{"num_hidden_layers": 22, "hidden_size": 256, "num_attention_heads": 4, "num_key_value_heads": 2, "head_dim": 64, "intermediate_size": 512, "vocab_size": 1832, "hidden_act": "swiglu", "norm": "rmsnorm", "norm_place": "pre", "norm_eps": 1e-06, "positions": "rope", "rope_theta": 4640.0, "rope_fraction": 1.0, "qk_norm": false, "attn_scale": 0.125, "bias": "qkv", "tie_word_embeddings": true, "parallel_block": false, "init": "trunc", "init_std_qkv": 0.0226, "init_std_o": 0.0226, "init_std_up": 0.0226, "init_std_down": 0.016, "optimizer": "muon_variant", "learning_rate": 0.00594, "lr_mult_o": 4.0, "beta1": 0.93, "lr_head": 0.00537, "max_grad_norm": 1.0, "warmup_steps": 200, "schedule": "cos", "final_lr_fraction": 0.0, "batch_tokens": 32768, "max_seq_len": 512, "doc_mask": true, "train_tokens": 359400000, "max_steps": 10969, "dataset": "wikipedia_en"}
Each number is 128 + 24 x the weight over the matrix's rms, rounded and kept within 0 to 255. Layers, rows and columns count from 0. Numbers have three digits each.

# o: layer 9 attention output (transposed), 256x256, rms 0.77, rows 26-60,89-123, columns 128-255
# v: layer 9 attention value, 128x256, rms 0.0851, rows 26-60, columns 128-255
o89:184087154108104119159176155150112100119139097129118098133127112156142108134093125108085165146129113131117181115140127125139143106133135119131090091136092130115097134111124111117097150101129125132112112148111162142130130137107188141065175127107121133132134160130127132184100121106144148101175148139137143106155111148107122105140132114089144096126122117058149128155147103126150109116098
v26:102111141144133121080107125111144098101119116135150106148136151107142133120123181113121231154124151134091139115126127078105121129136129165113126141119124069153119084119124093178095107122143094117100139130119142123148137098133130133110141134126132117145125126122127107103117140167139136146200116088161092145152095134158148112064136152144127156149139161111154153132126103117108164121136
o26:153126117134097110160143115141152107098111112116136130125126128128145100126110091110129096118108108149093124161112124128130114151117133139119093149120156162150095144109145105148149110121123144120131104147119104146123117142139117139127111122113146109080118100122119137119167136133104175109089135171103132169122113128097130159124119127065156081109090144135090122118123129103114116104095
o90:111137107114156122115110119136136171161158146150099142078140145155115159151150123125162153135167154121149105119139120140162115147151122096170170121153111111078153101114081084093129142126130154105126118094167149114084127117136125098111133125139101106132131133118134135142082140136118115187123107119108153112127157115104117113142138124185109147161154108167135159134176085099138153120143
v27:110136136155114117139152159170124155153155114100131134116119162152147106153115080163134198141144151103138125119141158058121175125140160112141171139106145127159084116097111109109143110115091063101116158187124130134104124122163146128104194161156112177134089143119133161107143182121116055105152096093175112122131142149126129135103113149137154089093130140133102157106143119149150128105086
o27:161143102114115086131087138137120173118095145127088121135110122126101112145152120114119088116089172143136166111104114170135130128131123128167075103156134100165110122164171195125125092154154145156138123096116128129088160126103120151139153113157095133154133091131117145125138140152140148114078157151147093145173118120130140180080120110116136140127162135137138108135111125110151112109131
o91:171154121110131167130171111128165065130169148124137088105168133116130144154119139085152135133146135122151128107132148120126120170155124127095131128120149146133146161165112120131126115139120112118119161133132191116085100102143144121092118148115178108167159127147103116138135096099183115110159078150118111154027152164083128125167132127116137107090102104103135139126159142140132130137132
v28:124094178094146084065147129093152131073154120117134104120131111103133118158122102156100119145142110093135120162133156136142148093113139140168158103159116110113113119142146145120165088139118118109168122108152111123151136099118135148103113125159106113089140120113092095154113117153128118082145126165094088153146132141138132138174110159149162144082125112135131139102104103145105095129167
o28:154139101126146116088099113151134162154111161138138100179143127088128163109164120110116124121154113161129117128146076127133133150118144104154111150131104138125108154125093147126131131148154091125134099143115109118128104142135152117154121118095172094105166145164167143101109147116135150172119083126124135124129116114139142122116110121143154135112105122146129153131188147120115176154098
o92:118117093116115155154129128121122077125128138133129144135094154151150104086108141169141131135098172166159132104109178107112126115095139159117123158140125199130171130112138112167099154136121153147101133102124124119135135151113157130129164136154141149162122076078129146118159123176132112111141151113092107115097121151106105164117113161135084141132138120099087128150136128098116127140126
v29:152159113133076129119116118155071094117138115121097136111142106142137115116088122201165117113110129123143168131129123133146136138155109118104133146113110129122135100159142139109096116079125145143114087108194131128106095147072103119098121112134123138144089153149115145124093116139126166169163173128096133113110136099136114139102115154132167158121111131151120095102108111117151083111161
o29:121111142129141161148128101134113131139090116132097118120151155155128111192152097080133149152117072127102154089132141131120114127176151113133174151155150139145111133135111105116102112139157148128177113134112102127147147131158158099183135133131169166139155114120150166132120124119126107129096104125126137139139146154154121114138125127124108136114134125140145137142161133140136121114167
o93:097125151126113122102151095106130134097144104115165101123140163092125104123156139146122121130160159156132113107132166134105138161126105148108132132145101146100131166091147188142153145185107121137144120152145170095116154063103147138121089155166085122127118139119133098114121154085160099124151178153134120158114100139109112105118121120103133111127167115116176122104117090129093129152088
v30:217124131136118127099112132148140167126125101121116062137102132161124151157117102185125172137112119124117101156126088151115116101103123100114124163110151099130089116140143176106160173166060129124125138101149167158105095139150136071151136163106150090118132130153171149127148088092121133162115102101144108132146124078138159094117141080181104156097143136135156143137132140127149138104082
o30:122122133119147150122109113109105121132125147124102129131128086118145124130126152138112129150146108140091096162143153129131118149193104153156110124137061149083107127139103126109128084143115139147133125119142089127130079102154145162112173125140146143132106122130130103158104096138151133122136132163125142107132147114152123150096122138143126143150149159112144107115160106119125101140091
o94:078132135140168118161103174112155131084160109127164155138135183125116125092142150128142123100131155118130121115138105132121088125080102070133109120116173120157133158112166152119140154109148116121174083120135147161127119158130092170111078159137104088125100119144129103123119157124107116135115129122135106124113033116109153129171140125125163127109142091111135168163131105128109157123138
v31:121113119132116106112123111149124126139183172168138093129128151120109131111117116080137124104097138115126091145130129156138104124148127171100110144098153090053139126114149133145167130135136127141177090111160137151145147131145094150140141146122140129167124148116137162081093187119131153137139125162129110127141145102120080101121094136153147131137133070090118105098128119144158127101159
o31:127149187117088137124111129135123153123114170142107124153131110099166140044186130170130131107102116118117107126149119138114142126122065155098127123138129103133121143149086167113107117119159127077143120150098128080145137131162120079136147120141117100145106126120168139132168127145124108092112145156153133110124131170139138143111100125106148115130129150148127142106114147114096173157208
o95:112106125135124098108164146091127106099138071091144134143108143123070144188077122151116143167139115095114118131119153130119105117106142113123187141109096164152152114090139141125161137108059130123095092126128123134146123104098148148090112139116096155113164112110116106085112101144057122173140151120136137142119112146129140101138127118155093166160113103137120107138127124123176150111113
v32:107148161133125129143187126133123151145136088113144135132096123130108138165098126162100127127083124112146132163112098134176155149122142132115113095122121182153164190143131160152104117128125131132168161187144116097143117106127136121094102144154112116157110092083099130135144114117119131111117136108120104090176131091092143142163154184130108121119127134199173124145121119169151117093130
o32:112103120170163143146113153128151104091166122141120187162125162159143104149143138118153115129118143142106102130122108083119201108078148161114115147121127098132117126153139097114115114169130121160104125102089134151126137123142120141116127113141123147102131128089123146089137140096119138137124108097139136100107119165146115128139094119137127145113093103127101124108120133109124157143152
o96:097144132057149140113156119152141129134123134096130100130140127145122109103140121125131139145148098122187172124112139155127116127132128097129142112131157163154116161083088171133167128138140102107140086131129133132123129130136134140125169132120171139145130101137131117167109144127108126116151133134136135179124147171114184114140109129137117136119112111119126110140079112109131127129143
v33:163142135139124137193166154176179097158147120164119125173124110085126175190115160154122103129116125132126128123131098158158091090135138161139114118134137150142143097121158133136133162083125131184112108177159120146106148087106123119136098103189121081106108120137148143123073137139122142153104121133080150096071138170110142141104155111176118161119099157122157133102116148136132129126122
o33:126101153158113162093112089102133108091135143100123162132158136162129136115101119105138115139096094147153158124094110116140176132156083093082169142153140158126099078160106123136117193129108110102150095122108147115129113130084169140140135139154138177156120149125097138186106093143145125109135134114130106158155128135122157094138175152111133141114191099108128103116144112140155137141164
o97:146122119129112105113147196123127130141159082180134075115099115128133127118127106134131153116149176122100147134134122127111117147100150188148135119115111106077149172132140143141098125133156121154159194109159148148159109141122068138172147157109141160078140122122128148090116126125124134081138131146121152152124116110151120129128092132135114151166132114132111116101074139129126127134134
v34:093126135118145104167165126159128116178083158154128144171153166156137168150167120084143144152152106103130153141092118097140057104116163120118148133156146126190116134148120164115111122123128131116140132113126111154166107171110108134133134143125153120131094129142126163083133149116119149098113186169125161108047134110123099135140140131128140159119123125092096101173121128162098142117121
o34:177122123141097167082125128122115145082129148131148102116138102136166132091117171146142142124088180138116128115140138157159140144156143178074162140109122121108139136120073152130145116141142133183192144104119148131123172128129128123138124164170117131130140138122134105087079096153134116160122161088099101108175113121099147165154149096137132125154156126145139086113164160142106140137103
o98:137086131112128098160154142099100111115140097103107170123129184127115103146109110131125145125150072104091148143110110147127131119138089086124117125139114148097109126091132110137115143113092084127072133135117121093105142095104139162148114126124114129109118133152104163140174199152126134082136093134137152132116110144161145117107100121103109137137124089074122125120090110136118140115180
v35:177156080115135110113087116135111143153146082082131133152169136143134127164140110119105128135147137119121149141133138123155155153126124137145136088137141102126127119132157093148167128134110131120143161135178127070146158129138195128145164158139101134078137153152128112124114104131084107137153121118128126078109118129124126127097142122166161111185115150113157074134148116141133139139147
o35:123140120150093067149104161125127171133122130116111124091107112108138116123140131145098143136146111139114096137113130141138117154146113136091130153142136122151139121111107102116132133163168128145084121102102099130118137107091119122110105133078151111128099110104164125148150123145170156152108143117145140115127138121147113098155133138100101139133109150145115144170141146105145134124133
o99:135120133128158138106165104100141096103134139135160145175124085144104141136103094103137117127107134124125118097204145117094111110108149092164175123122097144103115097153114088154128116131130147084166128163128142117121107142139081127095139107162098128092122127122120103120090109116108159109087116165086116132177139130136104098171145132165124120131139095129115147087129115163106139119085
v36:134147116107149166137133161130126099136139144113129101165105147129112120123103155132104118101150108152143065095116127122162139120105134091196105143113143140108084147144124120158127138143058097141116136106116148142126126114104093105128163096124108159137096149145120141127107156171101128190119108127144118099122129132148101135137154136137137139137150122157151096174095062120107154139139
o36:109118089146137109119120130103095167081160127120133147118152143149111181111144127110114155144114158146111139117091146099144133123164155135103124127160121088116100093149140081074090127132131094127124130145161140130096081137096124144141110156134106159154136152100127085156144131097123138107129139112142183145139082073129145081116133090114131161109118111073144109117106163143138134145158
o100:120148164128141104157114159161151117130111131181152136122083127129141113140112100117141102104106149106145116147164101134097110120155136093112088122139169163137180125129101135087169100121145144130123127129119116108128132126115140110132148143078105118146115134152086140115123112142155098122122130109111103120084180139136141148151162113093170119156140139201135162124143163119122125109129
v37:083139144177140127158129108101119158090096119169132126133110114137118107118105125132125101135159128094166105101141061109148136141091168098151104148093131117112134130139128118154114091073112117140130131143124141145141101127132135129136170166142096095081143092155123146116121163122141106112148147152101121153116154150088104162116137171150130123088166117096085126130146141100141154118092
o37:117129136123147166092204128138166172097148134115093133158159149131094169141133132140163128121129153139102130135166142123126147132115120115103133115122121128084093111105129136063129160136165132129151112099156129135121131129142101138116119126157174117147153169093116117138109102172148142121106108096097106137109089136172121086135137134092137154189137100196121113103101111122111136114115
o101:122124129139148101133103139102120101114130116155096113134154117082129132173144163092139174151122139117112138103099110135132119143162102127127145133123113132156152122113139147131118157151110130126136131148119127125133140121130144106162104136132156147135153068141124168123067129111144132146135097135121125145119145137118125192097131129143117111101130114071163118109121135153151108123139
v38:091151143143109146134137114109124118110134119116116133092153130152154127162113097119121122138127126139110110125137131150107105098113142120091155136176153125129172137148126150141116125130148114095149143123136123128127136112113118131142123120128060091079145150120156103133137134095111116129140129110134110129141128125124104109134143094071117127144117104134136137176157146098143147147102
o38:162097109131148132114118145168168122154121114111148105117131140137135120140111124126105128150137120138137108121156093119119139117140102136092170128101113125095084137110127116134151112131136108159109121138108165123137136147148122136190181137109139114133119128104132123153108130154116114117139139126125143156149132117115144128086115145133113140146081127128108133124120122160141118124117
o102:152194122121149090146137129126137179100141158124129112133101100139122124147134145130149121110146142139139169109124180095168139118110126167172118147115154104141144108146138128107118135140107115124121145120126134146142121166124162109109120105147131148116153135134151109122150112125132154147104132152120155112115090151124111125126132105133152135111175139133121085170116151110103119115111
v39:173093165123140106174119120087130112111107135135099132098179121126086087162160103096147132136124156176123122123127137112114102104160144097138131125128126156111126123148101170132119110110141161092126127147107132138133106144114089093140083102145154127122134149101112140141123150104114131165134125146115150130103156088118117068122093158114157119131166148117099156104132089148124131118099
o39:104101103121116142114147164134126178168093129142134193114113119150151152143134138128144136127136170087087165121130086149084163114105121126103139131112126114144111161106126123141129118078131105144131102148130148155133154105145102148126143176134128154138142115150092112094138104151086128151137130134113144108200131100104098104108157128134102160133121121116159134102144164094162089080142
o103:162100127153090141131131066091102079118157107141143097137131141133128105103114109112105097146148110161154133105158116071184111144110127121149099140117146137136104113131136154146115135143117099116139128165143091118157113136129148140099137072128122137104120134155138117126151142122142134105123118097142146121124130120103131142129118146178101093106124143159109090154107116168110154106161
v40:110134107120140108145138152113128077094082151117100113140172128110111147159116114096100102087111146131136154061127138095100160128109097108148059136101136130098107145103169165142116129156082132171105197136110108129124184104093123078155130082151067096120154118065128158127059086137146136150116176142157121120115158118072137156129133131118129180129159167169128085107143123131160142109151
o40:155141151172122128080127105168110193160158104140121113160163144131152158148159144132175139145109115100110171149135120107118147115127110169088159058091098126138065095139118107107105151131142164132086119138103165163133090096136133136120071160119191141110164121133106173187150164143133108135145088132116149147115145114129124078148097108128145093133080118145119145131123141078099119139128
o104:110148142160153123155140147116113137121168119132107134132106102175106095072099107074119142146146131161121149117113151135133123163137127092129130182135121123116172088131113139122179074093119071116142112133157113156135150105192137093120158120106093135136107155151129117100185114148139124163159154133113110099109099162096097151101171113142111104127180139166122054130103126131100105154138
v41:127145123171111115130139108136135114127117080132135100109079140159170134126147165095134090172112139138112105125135138160109091124182175118164134141133109112113132118131151137154104105178115116115156126094136146129129081146112119143125145136040089105075169124093144138176128125126126106117133154105097164155128177151127087117132109111100133132144132128107164100133172103132109135126094
o41:132106139128153108121121121083153166139102126112152109106156130100127145156123118137144104154128106131130099136144108105162116131092106122100112134119089142102141113136184084118109160128146120111070164118121095124134135113156100148151129112185165106164171121145104143119107154145086168144148138112091131130182141108100144123103143176147120174137102085148120131182151131124128115122147
o105:165123153117129135124119146145170078101077158132146131112117150136128130153155122126105141108115123148114117136151111134126119115135148131143134102118142158140127070119085133163160140117127120121143133121156108136110128159088111105147102134125164158133084142146111109114126128155153096142135108151168141127128090159141109155138092099162144081131154157101138109098128156132108153106097
v42:121129088091114130119090152099075152119132126138147116140140106137158111121178108123155099162153114168177190132158130123055137116180112128115131138151089158163125116132136181144131133094131121176118091105067117115170136102128162130147132100140158100109108077149129078104167131128126131111170145114149099123112131109159109130134145109125127108141156112116128133126149083139164112123135
o42:159127130110117103136152086152104128167126149101131154121100123112103092113147130152082137130105106111080137113137167106139107156108139110117138119115102133150165163110163141078118146152124135078129144162103094119146166103132136137102099141139123114095158107120134149143157105143093077152118116144125158090147113135151100144131104140157086141091122121167131144122103134137145116139139
o106:130126167114157147095115129140122143098139085107110141134112131133150141166107090117165113072121113111117113146116146164159132109106185146181123168125122125108140147176098127206112106146132094133093082163148130133159101151151089139129117086127125162131145155095108153093118130094085152139131119118113112171099145126106143124139170144094161129130123137121167115150175110124088127135090
v43:169146138154113154159153172155125119118159187141147102125132112114087160142116081123106139094137090111159157111152090110127093136112119125153100152143129130070164105181149101131123118134145134174182121125101102123114137110157125142130098100140136113068184122158157157078143117145080115100116143122137112141124109152152148106125159105114146139163108127156148114172117136139168108137126
o43:090135159146119148076126117125114151134145112117120133122146100165128145137137129130148124108112124117119113111114149180144148123086142109096149107123117168104144163102068124157110121135112144139125097110173138128091145110097138150141157144122172133101099155087132079174110093111185138153152127099100136101143149128158135120123093140139092111112150079132158112120099121100085115107155
o107:122135088106170137170141144136113113096099122111135146123123148153107135125148142146071099105116152127138162122108163071108150132182107123117155154106119127145079101145144100113097152128151121085139115115110173127109145153134130127092095135139112139134178119146133144131125127128117133128115158167111124077107121117107134175119161093101150144150146133134079128119114150155143129149091
v44:117180110123145116145132146131087104116155129137122098195139124135077130144142121104120088119109123092136122185115123090084136133122100164114087142122151140117126136115106173119133129160109136149138132154123103071124147118150148121146091129098126104163156120151134105081155120112127127120137127096143145134157107129124149117149147153132176159111111141113135138120139147153107163148091
o44:129123156133136121138123125070127193122134113098147140106115083101142139141159166173127157101092118131133108097118168144116107142126130150147154088171139145143117128152119080170155133124174135089118147134111096080116104147105138162147107099107108135066122146117172143157167115161156170098122123141106133122153168113154113120141118146110084138107131164151119119134165119083156114130094
o108:104138118150171078137104116174147105163126124122092131139157126129151110153072124106090087120118114110121141124102107093101107129101095089146102163081115128112160128115160160118114115158141111134137102116150152189106126140141131094109166119116121173203138134153101143145088152116115080127089147147119131147081090147127104151140118124159156109142136104140110096138128137140103124105161
v45:094100100101163104139135119141143121121102132156128135137131142116171148131130142108104099095144164137128137149128146124150137150143105129159124192151110142110098127111105152142122103133113124187110153105117114132127154136130131132163129117146146126142148149153137101131153156131152084081111131156115117088088136121129118109141102104145132135135124132111140097137094119143121110106090
o45:111135116145107114096127121133104136157080136121128122169111105111126144129090149131113121112122076104041123127160098123121135098119152135154130128117137113104122079123115109093106148110128112069119139150111168155136100144154113117117158106147117147098143133084142114118132151140132142148133085095178106136120127116150123104130114139115131148116129145150103130109126115135138144132143
o109:174091133122133149146122120138167131141145142125170152119133079142132114096112114116154148130161119126149120141119120158161125133151103164099119121116099080138139135140132125129102158114125130117112127105137110087130194111127134144138085131126138110129080140142128193127091102135130133077106111143099133155159136115157144124151149110152134097118102134179138127150127099126055142118140
v46:133127123142128129139122116120117143129096103112105117097136127090125118127156117123159114103104115156150118093099069134124102140128152065110118092136085131132122100095118114147107117131118088109175122127083115148094111110125143114113165138134105107143150104160082101127174131122126131127109155110102095141132145121126122113133152166158148093158119099113123103107120105116125149126142
o46:128077118147118115117121119105141144144138129125128146192137122129103119131123145091099130112106133106131126146141130121175129130128125174087123102078130159112149156112134134129134102093147147136126114110127131125121143113134139142133112129124159123102140150140149082148151166157120124168130132113134116167121095092138095113142148128130126112140102152149118103139178119135131133102123
o110:138131155116135138112105110146129120137121132124116146101122098095166089153113143160134108142116138159114136124118122093089139097156125101167154149163119131132137132130144119142113147138085085105161115165126113129125118162150122130131141114068123163143087133084152156118074109119144147084127125109147150126129170143119180174112158094131150128102183119105145147142121115122134101124143
v47:133167139155151142152133146145127131109147105132115115139095165126146134180085118155147164141151122100129147146108076114142092132110136143106097173150119166146137121114110184129126123148134126102141103161158124140154111100132130116141080128103106157116110102156095153129102144131104181131114148105116091118136107138182140142134102137088154146122133148148090103159126109138149148085096
o47:139078122122112111132126121127174133107113113146143135095109155119137068139155069130129136113123120115093126135145119148131131124146152134116170132147141112091097116108148102132128113164125112149134136122097150144095115134138122107116146104170134174102111161134110129121133135119108147132127139124085112123156172136147130139138110136125108119129115078160148111130153104126147122120138
o111:097167151120096139123152108157104144133155149100128141147142122132107146119114172129157092130126108134148150069072128135122133130132128077173148115105133145141110156105110142139111145111099155106133113117118104140126134088135121163104112147100126137142133084161133143123098136112166103103122121130137152141074120070111136108104133104153156111120150126089111100122081168138121138141133
v48:149128156151111120150118113163106145130123143107114148143166148107068091107102094136146123109105107165106172094107121113153103121090088106134123106134097118142098154135113136044137124157115147144190147117144126116117144131135098142135098125104119175089133106105143145123086153171153092094166103114108136125120103106197142140116187121136117140144119101083159136122160147149157086125141
o48:109157140106157150075141174142115107070118130133119110097097139149112146146127146120100093112163133121137142115105156163135096087175147137140104116082125143126135124142171146142114141126134159128104083118150119121176118128099070093155110157134125112132178183190107156128123133119101144125098174147158119113142151195129171122141136119117105147111127121119100106135133111131090176173118
o112:156143130131109131151145117142149145148157126126138119111128122129127083107166112135165175126113116143112167131146135101142149129068100113121139152145140152122086106108118116162124123143132117132151111142149120156103134153077155177097120086113107162077096110067138128135118114122151158132160096154135126098075095117144093083136123090086125106124130136113156154117124149138146145101142
v49:140110146120134099107115102098093121129120097109119141119147109117140143158172097115086140160134129122132130172154131130110080152130137107048125150190123158139116123123095162113134119158184179131084108116139093088160131112143105136150096114126074107136106118139123095106121117070105172097115179162152111117150129115128110179145124123144100133106129111115108127117133139107085128132148
o49:129127119130144121108129141113158111112113131108161127142128139119124101125119124117113130139136120089048103136123134102146128111164066128165078141066135168119160161139094132144127112124113112144159150101105141136146153141100147129112141116149122107091091158119115105095141147172139148132110129096137109132122116151147102093111093120159108133109157190116147114116134157132154140127065
o113:130148145136098124140117101130143149103137127118144156144108126115125124129129137150100103148121169141148136105147114144121127139125189154103139153124130077106133139100163100136120146121136142144089094188136109111175152155106101160130109111151122123117101058125174172150114111151057111137119122154119135135150150138074148106110090162145176152117111139123129115110151150179146103123132
v50:109101117129189122161104158096171139145129161084102115120102110160109095118128164175171119160129156142108111125163097154089111136149117122105134074125085106145097113116128110139176112119104134170163168154135099079123129070096202146133136147138116185117124093133133136140137121085168112094148151132070152142111094148152118161087154136121144129148133080147122120154144120110166160131114
o50:144140130099074119106157098125103114119090148150178108086158135137165119148127092117105144150127130158142096107149118167121095129155088112115122141126143111112113139102160103120115190133088153155142135082149135183136136108108126139163111144109125104149126109126103142127144137161080182169145174143094068152137104137107141147136124110111112129158119154089108143159128118124118132151089
o114:132111149187142147111127149163096136142123152122085155178150118142117154105111148126183115148120193121137153153126140115165137118124158155114139132119135127148136137155104190140143105125158080090146059158076146120154145146122107128138144159156147177105113174144126124173133149086189122114143109143113166170131123126147095151098120148137135117112150135149151091129117119132134077168125
v51:120114150139142142147149131149134104159142112113139146110130136137094135126149150095148135161103162094146110136147115102131125113179141124137123100126106114125113154159165135126142107102143114118064122055132150101118128121143158104138156147124091080185164142117126118110113087170122116131130151065164114136147114110154145138109081138120108098154137131125083179171105121116143159160115
o51:131146119126120113118164104086125100102075105106176101117109165150150122135131177153108125138138129146103143086113156116140159143121146127145113135133097109109129106089131119108148134170117132134100155122115134117126162096134108153118142096118110179132111077121121153098155122115111118153161175133104110127104142149102136156121158098132149134119131115131105125128146145098117073107099
o115:125094101168117164129082167167138139190123144152104124110132136134150138154131097133135134080096120112113137168133130161112118148116091116116064109110127147136183126154148123118137102135129121127109132109141159135111112127116144099162138100181157090128148189120132107148101112109142150123081136190120197113150156102112103161123119120116117120092129171114126115101151129136142119176153
v52:086126090087152179093090164139084142080163137106150149090125177096132146136170125106119096108128153135130141166130149143093129121107087166126137105097145148119125129188162129075124111170130173099085136149076144126111140112162078152132101141123131148162121127134076126158113140136118142142132162108131159138107153140153146141103105147108151112114095131114181140108076184082156127162122
o52:123141140112125131139149147150120142131114136210115134110103126132096107100121104120088095120085076122183118154139114099115119123146144128118086160142135164163119118128100164216162151105116086148155142155121111104149111150156121101100116097102122125106167139114122124104149135135144102098143118193128093113125152150114105145153110095157094130067155097169107103167171166132132134148110
o116:116162118128119090140084098110127106130136118118134111130140109116131159159132108089103107123156153119075144123140158127148152154119130137131148117149089096153103150134116128090051109166190144145065108074085130117112135086105148090147158159152120071128129126149137128106145109125111142153125149117125165116114134133151105136119123098117150086131112157128156152101103110137126096125157
v53:176178129134088124155187128133080160114115135182112108156138113115103196180144108121168111117114152131150147146102114152144103139108135158181091121110127152156144136137096156125095134162145121146080159141125142152127140113131136117142122132138122161157147099157040142109127127147169165146123145137108142131075122105103117125100192114098121153140117138132123145131129160160135116125123
o53:099069099120123163105148135170116109129170154100165110134112120132161138124097168133164145138151157106115126131164171152149175140115138098042158104148092144122186128085126103178193155076097145183155110111144115147152121120105118140123149138123116094109097176125129096152123121140119148102158123116152123130154134128160143086125115091145125128131164129111136125123095159117168132140100
o117:122140141133118135092158145160110161109137127129113110106129141107110127093141138102068111128088099145125113079131094128079174116145160143159120123129141127123089091141167157114141071102113106129095147122136118128130162102102124130123080096146130118118139065102126123099131133101124145105106133112118145134109155114094123135131119140131145127129150136141127125128117121151120149129100
v54:146153150132151163122085076159132131115121165141159106126095102171139146149109143121122125111097113129152113131097097181125129140162087117131135128177144120159136155141127130143118122105149107100158111101130123129130158121171115078110121091165120145121126111155140119113098141134096154149137163157169117140114134122112132149138128134091139149123108121105116161146118084147152110156119
o54:137123173111141152154142089130148151154118153108132137124159129109092085161173108145126073126151123123086152092129140131149148129111148122106144143120092154119109103149142101163123141129121145111124151108145084158141110142129124131137128125180100158143152136140123129113134144133134124138142090138133123140159133132132104163102124169146129118142172170154150076122144135096122117106145
o118:097086148123124108137126147113153116129124117135125147125115135126136133112122108107133146094130137125157139147099115129093135114111136134160095137117146076165142107124148140078142103146119087158116136136091177105152139099134142106104134133118135126136131163089119128157143129087128128106149176129112132138095144089138146108157147157140124120128111154146121150146120147116140143116097
v55:142129132151102146134108131136195123133124125148168132101127121119119124122146169104177140147110122129096135099155127148106165106129138129204148142120100131138126135149120152123101141085162132121100102125129127105115123147185121127166094154107121124124149097127103116141161140115117152131111147091124139135094117116139127103094159107138115128129106099122167156091144157162091133128088
o55:139092175160102122146131125128101094137128103107110120142126177124124162104117151154088150153125147121153154115132148115131113113172128109089112105089143154149183127101136143134137130157121132141179154135125153136128107076121098129137135122143103101124092140145101144128115113135126119123143142119156147130193119132082170170133110156122123116115159163125049109097139131102194095087147
o119:142181091094135099114134088117141109118124130154119152142129118127122153159161103151135124137132083078137125124135124086107144117092113149116128111129116125128096127119134085107118117140152104116140128147141138132118136130129148119153169149129150118113172129126158134130148150125145149126129119148128128135114154109155085110162111129135128109122144132132170141147155086169132158175096
v56:127097120132136126118131092128085139115130131113110126199151144129160099136118120181122126101146137086131117102116137136134051129158106120130154089152138136141131136147114145099117180112134135137130145131174128150138135151102119118135156097105066117105130122114210099135133160108117125157107154137152119140103158107100086144120130131148142121132116157142144094152103144117108135158116
o56:119145099133176130156141161091163158160121136096114105116125151110108128136124106104145157161134149161122142092145082120117130112129085113107122131128100101096114086144144113100110110178123098131097083114113101147115136096139116123142097128131129165107094156175087139139112104125137148098108135137134147142152116103137156100131129113156129112137152121082140123088146105157153150101068
o120:151141159119116143103116109145117095121118101138124135121124123140139113185123148091157149139138139109141108185126148123133132142107129107164137158108110146162110135154131129156101112097135090107112145154101138123158146162093124151117111126069120143126075103133135125167145133126112119111166097140168079128108112141154106115151126101103170126166126094157132140110091127139107092114137
v57:101169144117126115136149115121147109137129139113144128086110113148113138151127149113160137146063074136158142100169115139116116108152160153156089102146144149160146111134091077140136119114135190121071166069145112159128132100162149107134139094120122109117113130150153148114126165118116077147142099169132166101179171140121120114090184099149142157139154132133129095106167108107145150162094
o57:178132131105127145096102146129141124134121109102162137114132133130158144092178103136129116150120172119113117071110121124174148090132101177116159120147121121122134114085149154116130134085083163106102067146066115083107163161107126130079141145107111122128122112134123126114115110140136123122120095131151103119129126102141136091166106162134162097109120126119134128162136122112165133121162
o121:142101105123173117119167148131118128111164169166118147131090134109095103143108122112079168108122135125098133183180124134137102205136129094136129085131134121161111115155106104153155119163176092188174171118148133151150093180128122111151108101134102123145126152122131096129124120137158127125107144135110137164111106165119111141124128099127111117150104123120114100115115166172146142123088
v58:148126112155133132130119099184165125133162136141132144163125134149119119129168110146089157117084112120116170099137110093109124120094075142113178136151165114136139096117106117115094141110118138114158093108130081146130150155116136134165140134152126132136123183117119128146149112109131139138125092122118098130108134124143125146099109128139063139117151111113124113122157095146122152150139
o58:163138138123150101128109124096107114119087124126111134089160146131143147109167122118154101112121165151122136126108148126100114168142129110147112113120127148115165144128110139149142146111137112103100131100124111124121136136126137090133091111134114138103155078140116150113133112173136089126118161080126106177094113169124139112160140126128181148139156120123147124148117134084137139107135
o122:126150150106142141111165136135172160141161117137119160156128100122142110122091142134121145123102105153145094142136136145157134082112116132127122147104126120119071124106118118105127194133136126110159132149136172128116116128156161129151127138080102119134120132109113079115099147122105159111112106173108151121145146113100137161094144122113152097123145129184098114154113134125090145164142
v59:151121152132137139094144113167115123160144119130122120106078138109096153150104117112113157130104131105111132135116100125124174103158124125155129095124118134146129114115122128121105112143127162162157128109164129140149112143125145127142123134115130129099097149148121128102136112104149125141135073095153118169122134177129122147139116135092146136124122151106143108109144138179137121137114
o59:082132133118133107079107153141126130124121128128127135128167120109104105137107156132122156168137116138105143179091130146137130160111124096105135143129115165098166138141091139110153093143152104150116137118151131139123140161122127118152160134125149116150158135136077109137133106133158076166100144169089115103102147110092150131088144165125111168117144136173131118136140112106138121117152
o123:151168121091106124152169093132098110092150121137168154112080176140177132116134121106138128111117110147116090069154134086113118142129114141119142119137143131126102124118171104156118114134124102132144123138122135172090132110164097151125108161087108107109123119145089124131111141122115154129137137088098152143086094126125109104168111119107097105137082093140106163120175176091116113146102
v60:135114101128122125143154108159161124126158130123112125164164122150130106147120156155096141117108154111110144115127167113188135113108094113126136090148077103105099121105137098108126135147092105144111109138121134142132145144139156101119109120133159159100140151144110165131125111143126138116134090118106140143130125102106117152110130126111146157121105116133152165135139111154104162118117
o60:109127176114145141149128109121101119141114155137185099109090092143088114124112113121131141121154162132131134150147106129109099108183139128192154152140147116126122178141118110150125112133150158130136134103149122118151033124117065132120145135120126114104108110103140100133107148140161114107146128081129100151171158140140155102144128149115170126152126093146140081114111125109101100122130